Part of a small language model's weights: MLP 1536 tanh GELU.
Each number is 128 + 24 x the weight over its row's rms, rounded and kept within 0 to 255. Layers, rows and columns count from 0. The size above them is the row's rms in percent of the matrix's.

# layer 4 MLP up, 1536x384, rms 0.0889, rows 952-968, columns 288-383
size [100  99 130  97 121  94 102 109  90  95  90  92 102 107 106 100 111]
[[ 97 119 139 120 146 106 137 115 144 122 180  74 137 160 154 134 152 116 133 142 125 132 136 118 130 144 100 111 143 136 104 109 124  91 110 154 162 140 149  92 138 147 129 126  87 128 115  85 123 149 127 156 133 108 120 146  90 124 146 108 131 124 113 111 144  84 130  77 137 128 158 110 117 137  80 149 172 105 119 105 154 132 108 185  87 150 123 115 127 128 135 157 152 133 162 117]
 [152 103 161 122 123 103 134 129 126 136 137 101 117 138 167 132 111 148  99 165 133 133 109 151 159 132  88 112 118 150 152 180 102 155 120 107 154 159 124 150 123 144 134 109 115 124 114 143 129 146  82 131 112 138 120 106 121 164 144 167 109 115 113 136 109  80 132 121 213 145 115 137 106 150 147 173 115 120 129  96 130 158 126 128 146 130 132 163 112 136 147 107 104 157  91 104]
 [129 137 107 114 125 157 110 146 136 159  77 114 124 123 148 137 133 136 140 147 174 128 119 101 124 113 117 105 119 147 110 124  54  87 123 103  85 140 103 105 129 115 107  92 117 135 104 174 110 102 118 184 121 122 102 136 140 135 126  92 115 147 112 152 106 123 121 112 192 124 130 105 116 114  87 126 161  82 127 191 144 121 125 130 106 174 114 183 116 145 136 157 139 121 104 126]
 [117 149 105 125 181 121 132 148 139 139 128 138 100 118 131 108 103  71  88 155 131 157 107 135 127 143 114 183 126  94 183 128 117 114  77 133 118 122 137 138 110 150 147 102 126  64 139 146 110 112 150 144 100 111 125 136 118 112 167 119 152 123 139 135  88 104 142 117 146 129 107 103 155 144 107 136 147 147 155 122 141 134 133 123 114 150 167 120 128 158  94 143  78 135 104 148]
 [108 142 117 136 164 149 121 124  76  96 146 153 195 102 181 160  92 138 109 138 110 127 139 165 117 154 131 152 146 136 107 127 120 134 142 141 137 145 138 114 120 151 158  87 130 140 117 148 112 102 151 151 120 114 161 141 132 155 110 146 118 132 103 121 102 127 123  79  95 104 114 148 159 136 117 133 146 161 111 151 153  93 159 133 129 136 108 111 171 120 116 168 121 120 120 138]
 [126 134 105 102 127 136 141 146 128  96 139 128 114 121 138 131 151 135 106 134 108  95 139 162 123 152 135  92  97 128 150 108 153 140 134 115 132  92 120 150 136 113 157 152 143 137 112 143 118 121 129 178 168  96 129 132  79 133 121 138 100  99 169 110 134 143 130 108 135 145 154 169 189 122  99  96 118  92 123 149 102 121  90 112  98 138  95 110 114 153 100 146 123 134 147 160]
 [133 140 121 102 127 132 135 140 102 162  67 126  98 125 125 110 111 119 173  97 124 115 156 152 107 124  95 126 105 125  95 160 149 117 146 143 151 119 105 130 120 141 139 139 117 138 111 122 120 156 103 125 131 132 179 110 105 162 110 123 160 131  88  90 155 121 150 141 162 121  99 157 140 151 156 124 126 130  94 118 152 111  79 153 151 108 102 131  85 174 131 174 136 107 136 138]
 [149  92 140  91 135 149 110  73 113 128 120 129 138 121 130 128 140 103 114 110  94  98 104 134  88 124 105  92 134 100 117 170 130 146 101 114 127 186 141 145 119 151 110 169 120 138  93 139  97 110 134 131 121 112  89 141 134 117 120 120 161 133 101 135 134 176 122 140 183 153 143 114 118 130 143 130 145 153  82 164 140 125 117 100 134 128 143 126 106 133 107  94 150  94 112 116]
 [ 77 123 191  78  77 109 155 112  94 132 146 113 124 123 164 125  93 155 116  86 137 138 130 121 120 165 131 136 159 122 128 102 115 153  78 141 147 131 118 168 135 154 139 132 129 127  62 180  61 186 153 168 109 171 131 127 177  84 152 136 165 130 182 110  99 107 123  93 123 117 124 160 135  93 135 174 125 116 169 109 128 138 152 131 147  92 150 104 124 119 118 124 153 129 135 176]
 [153 107 106 122 160 128 152 143 120 119 146  94 105 123 134 148 143 145 157 121 136  98  99 134 147 103 128 193 164 153  96 126 130  89 160 126 149 128 130 154 114 144 145 149 102 138 115 121 140 130  99 149 154 117 131 106  90 150  99 100 126 100 137 115  80 119 110 130 148 155 124 123 134 142 117 178 142 146 100 154  80 131 152 115  89 197 110 121  83 137 153 148  78 123  68  90]
 [128 137 120 113 132  89 136 146 101  99 151 179 135 108 156 133 125 103 109 138 131 130 110  98 143 179 138 123  88 110 142 176 109 132 149 100 105  93 127 132 131 138 180 111 130  88 114 133 126 133 129 129 144 144 123 141 104 156 141 161 168 121 136 144 177 168 151  93 149 110 114 162 123 153 110 145 150 108 151 167 149 120 122 164 103 114  73  82  96 131  86 132 135 143  99 186]
 [187 131 134 120 113 194 146 144 122 124 121 116 118  97 143 137 167 131 150 105  97 176 134  91 146 186 162 146 130 168 115 131 170 153 124 162 123 162  99 178 121 150 150 171 111  93  84 145 106 142 145 105 119 154  74 128 145 143 107  81 108  87 133 139  96  86 118 118  95 125  99 124 111 149 137 116 125 113 165  92 155 157 102 122 109 128 104  89 129 159  81 153 113 132 143 148]
 [123 131 117 101 151  82 148 123 155 139 132 166  70 130 133 145 154 144  94  77 136 120 129 126 132 133 125 110 111 117 113 137  83 131 125 129 152 124 147 133 148 108 127 128  83 142 120  95 117 157  94 142 112  67 140 141 151 142  75  99  84  92 131 119 151 114 113 122 106 125 101 126 138 103 138 143 104 120 173 134 132 178 107 106 148 157 141 115 116 137 151 144 114 111 113 138]
 [132 124 149 117 135 131 149 168 135 149 131  96 138 114 106 103  73 130 128 158 140 181 142 161 115 114 144 101 152  78 165 115 112 136 113 136  94  84 113  97 111 121 139 137 102 164  87 143 125 176  95 157 132 105 142 165 127 158 166 110 113 125 106 158 121 117  99 115 115 159 148 133  75  86 143 127 113 150 146 133 102 167 148 116 139 118 106 132 157 126 135 168 121 152 108  69]
 [146  99 138 104 119  98 101 100 129 159  48 122 105 160  99 103 134 169 117 142 121 100 125 179 162 130 140 115 131 116 123 123 120 101 136 137 130 149 132 125 121 155 153 105 134 168  84 123 110 144 112 146 134 151  93 110  79 104 104 110 120 113 141 129 145  88 126 138 131 115 142 128 150 141  84 138 145 142 117 167  94  98 118  90 112 123 148 147 134 146 140 132 174 145 116 132]
 [155 110 197 163 134 120 168  97 168 113 116  94 150 151 133 146  78 142 146 111  89 143 123 114 124 142 124 156 102 164 154 123 138 122 152 128  99 129 107 135 142 107 131  80  95 133 112 123 130 110 134 178 146 136 128 151 133  88  98  95 120 146 120 124 138 114 126 161 109 141 127 113  98 122 154 134 134 165  77 111 150  81 137 111 131 129 113 107 146  80 141 160 145 150  87 117]
 [114 154 134 135 157 116 162 138 102 102 124 135 116 128 152  81 164 136  84 110 163 169 106 152  72 120 152  77 134 167 150 114 157 115 110 126 125  75 106  98 125 145 127 127 121 149  82 127 115 105 114 140 130 155 161 103 104 103 124 147 174 117 174 159  94 127 125 139 144  84  99 133 123 125 129 160  84 110 105 128 120 112 118 125 135 119 137 111 184 117 162 131 147 102 123 127]]
# layer 4 MLP down (transposed), 1536x384, rms 0.0237, rows 952-967, columns 288-383
size [101 102 138  95 106  96 102 117  95  98  87  93 101 107  95 100]
[[141 119 113  81  93 151 116 132 130 103 134 131 147 129 132 112 168 128 129 145  73 128 101 106 110 117  79 118 120 168 136 166 159 127 149  81 112 124 111 147  76 146 190 139 143 114 165 136 125 178 121 105 121 137 142 144 112 143 122 118 148  84  97 129 111 110 138 103 126 141 102  75 135  99 138  91 123 117  96 123  90 122 151 132 125 119  98 124 131 110 146 105  95 139 146 130]
 [ 94 152  99  95 151 122 103 114 176 113 113 106 150 148 100 137 158  92 142 158 120 137 135  90  96 109 122 110 148 148  60 150 129  95 125  90 115 135 158 142 104 142 117 167 112 101 158 100 127 181 128 111 197 116 152 147 115 165 109 167  90  97 153  98 105 151 106 168 117 114 113 126 140 128 126 109 108 156 124 125 139  93 145 117 102 141 116 125 100 121 131 161 139 117 146 176]
 [121 105 141 101 167 124 131 136 135 155 108  78 109 137 109 126 158 131 121 127 133 141 172 117 103 106 155  93 124 185 154  99 108 137 139 103  74 113 147  81 123 127 138 125 101 123  89 155 170 131 165 111 177 117 128 127  97 148 130 106 173 165  62 119 103 117 149 120 125 123 168 119 122 144  97 121 133 112 146 125 157 150 111  97 162 104 107 144 168 168 129 132 165 155 173  76]
 [135 135 141 107 131 139  80 103 137 111 110 120 139 120 134 143  95 155 135  68 124 135 134  91 151 133 107 147 111 142 111  78 106 122 155 121  97 174 143 145 129 136 105 115 145 120 123 127 156 148 106 143 119 130 141 138 208 151 140 140 126 115 143 107 120 152 146 169 116  94 138 154 148 156 175 123 126 148 112 123 144 115 131 142  97 146 115 128 118 135  92 134 106 103 154 166]
 [127 157 171 102  75 140 160 142 153 131 117 130 106 126 117 149 145 119 107 159 148 120  96 146 141 120 154 114 126 127 106 131  97  89 113  84 159 157 135 132 142 118 148 121 119 128 119 126 139  97 146 146 143 137 145 123 160 134  92 114 160 156 112 102 188 144 118 134 124  99 139  95 140 174 112 123 126  98 146 185 117 126 163  90 146 106 132 151 130  76 107 154 133 161 129 124]
 [123 100 138 148 166 103 109 111 123 141 124 144  92 131 174 115 149 102 159  76 129 151 154 145  99 119 121 134 114 159 134 113 115 150 143 140 115 109 156 123 135 105 120 127 105 176 117 111 123  92  98 137 188  93 131  98 182 120 110 115 129 151  78 152  84  89 132  99 129 166 113 122  92 137 159 137 115 125 172 140 100 125 108 145 149 140  92  93 117 144 101 126 126  91 109 150]
 [192 137 105 134 161 169 130 137 107 146 106 138 143 164 111 134 124 104 152 115 115 143 100 149 118 125 137 131 110 122 100 107 148 134 156  72 179 141 108 102 164 124 145 143 139 159 125 112 126 107  64  94 139 118 145 145 105 151 158 141 145 118  93 104 149  83 142 123 142 148 167 126 153 121 130 110 132 143 128 102 101 132  93 151 124 106 125 141 119 124 118 138 127  74 144 120]
 [155 139 161 124 136 121  86  93 131 112 172 135 122 112 103 137 141 115 167 159 123  84  95 113 142 138 160 102 150 113 117 143 119  99  65 152 133 180  89 158 137 158 162 126 149 113 146 141  97  96 136 124 106 124  94 103 164 146 131 135 156 129 110 106 106 134 104 139 128 151 136  91 204 122 102 133 110 106 136 152 117 164 120 128  91 128 121 122 141 130 166 116 142 128 127  67]
 [129 133 149 133 158 171 156 125 159  97 152 124 164 122 142 159 152 169 122 117 158  72 135 115 156 112 133 118 201 147 139 102 123 140 120 162 147 131 124 162 118 158 121 115  81 127 130 146 131 111 173 125 133 116 137 164 120 145 119 164 131 109 151 109 123 139 118 135 102 151 170  85 137 103 125  98 113  89  65 134 137 160  92 123 135 135 136 113 135 102 131 159 150 150  73 102]
 [133  96 109 132 143 168 144 103 151 125 141 124 140 104 101 153  89 106 167 100 178 159 126 130 103 125 119 140 100 108 142 130 154 116 120 144 106 134 118  92 120 127 112 152 156 108 142 136 116 127 146 106  96 109 146 126  98 113 111 175 162 146 136 107 143 125 103 150 113 113 108 111 129 128 108 138 111 105 118 117 127 130 141 159 154  70 139 139 139  75 104  74 146 150 104 135]
 [130 124 106 148 159 117 119 134 129 134 146 117 144 149 117 111 138  74  88 146 150 110 120 116 106  80 156 133 127 119 118  72 140 141 134 108 126  97 148 159 141 140 141 132 134 119 103 182 126 111 107 103 153 123 128 144 136 123 129 115 139 132 141 134  73 120 162  99 135  84  91 116 134 126 169 124 106 127 155 117 106 110 130 112 114 136 175 127 127 102  93 152 122 112  92 133]
 [100 134 112 142 106 132 137 137 152 114 159 111 141 102 104 114 155 146 113 162 113  91 116 117 143 128 162 142 132 125 110 150 117 133 136 108  85 148  95 158  82 141  92  90 116  91 126 125 129 147 103 113 152 121 139 133 141 118 119 161 130  40 128 119 151  81 118 116 136 126 133 139 108 112 128 123 150 136 134 120 126 140 123 122 100 137 116 137 136 149 147 156 111 140 116 117]
 [135 122  94 135 127  87 122 152 165 191 118 107 118 131 141  78 131 101 155 104 100 134  98 150 110 124  95 121  91 122 123 155 113 153 139 166 137 148 154 143 136  99  97 124 150 107 110 113 106 130 154 138 116 109 121  84 115 161 129 139 109  65 130 110 132 111 113 129 107 124 120 125 105 131 136  98 112 126 115 112 147 119 159 103 102 105 174 130 100 117 113 159 118 109 112 160]
 [116 156 121 139  88 103 107  90 113  99 119 136 164 115 133 137 137 146 144 142 127 140 141 123  77 135 121 114  95  89 141 121 148  97 125 165 129 143 134 170 127 143 115 116 151 134 116 111 138 129 102 135 113 137 153 127 156 154 131 114 117  84 179 128 170 179 141 144 153 183  90 118 149 109 144 168 161 144 101  84 160 129 130 103 194 112  92 138 111 152 119 132  87 127 122 125]
 [ 94 110 135 129 178 136 105 116 130 122  96  98 105 125 124 104 163  90 152 164 127 113 152 135 129 126 114 112 105 146 152 110 137 110 151 141 110 164 136  98 106 132 117 129 152 117 157 138 139  97 111 139 132 118 107 156 113 119 118 132 119  68 129 197  94 161 119 132 131 113 145 122 139 150 135 165 133 127 156  97 116 129 155 145 110 120  90 179 119 155 145 131 151  64 129 109]
 [118  94 119 134 141 146 165  96 152 133 125  76 129 127 122 125  95  89 104 134 143 123 140 141 115 134 171 165 138 104 135 139 150 126 131 125  98  99 114 145  67 109 111 142 105 149  83 141 106 122 142 194 137 138 143  98 118 108 145 119 128 151 136 132 162 119 117 121 124 131 127 153 159 142 144 115 173 120 109 131 136  79 133 133 104 130 159 116 128 160 198 138 113 161 110 120]]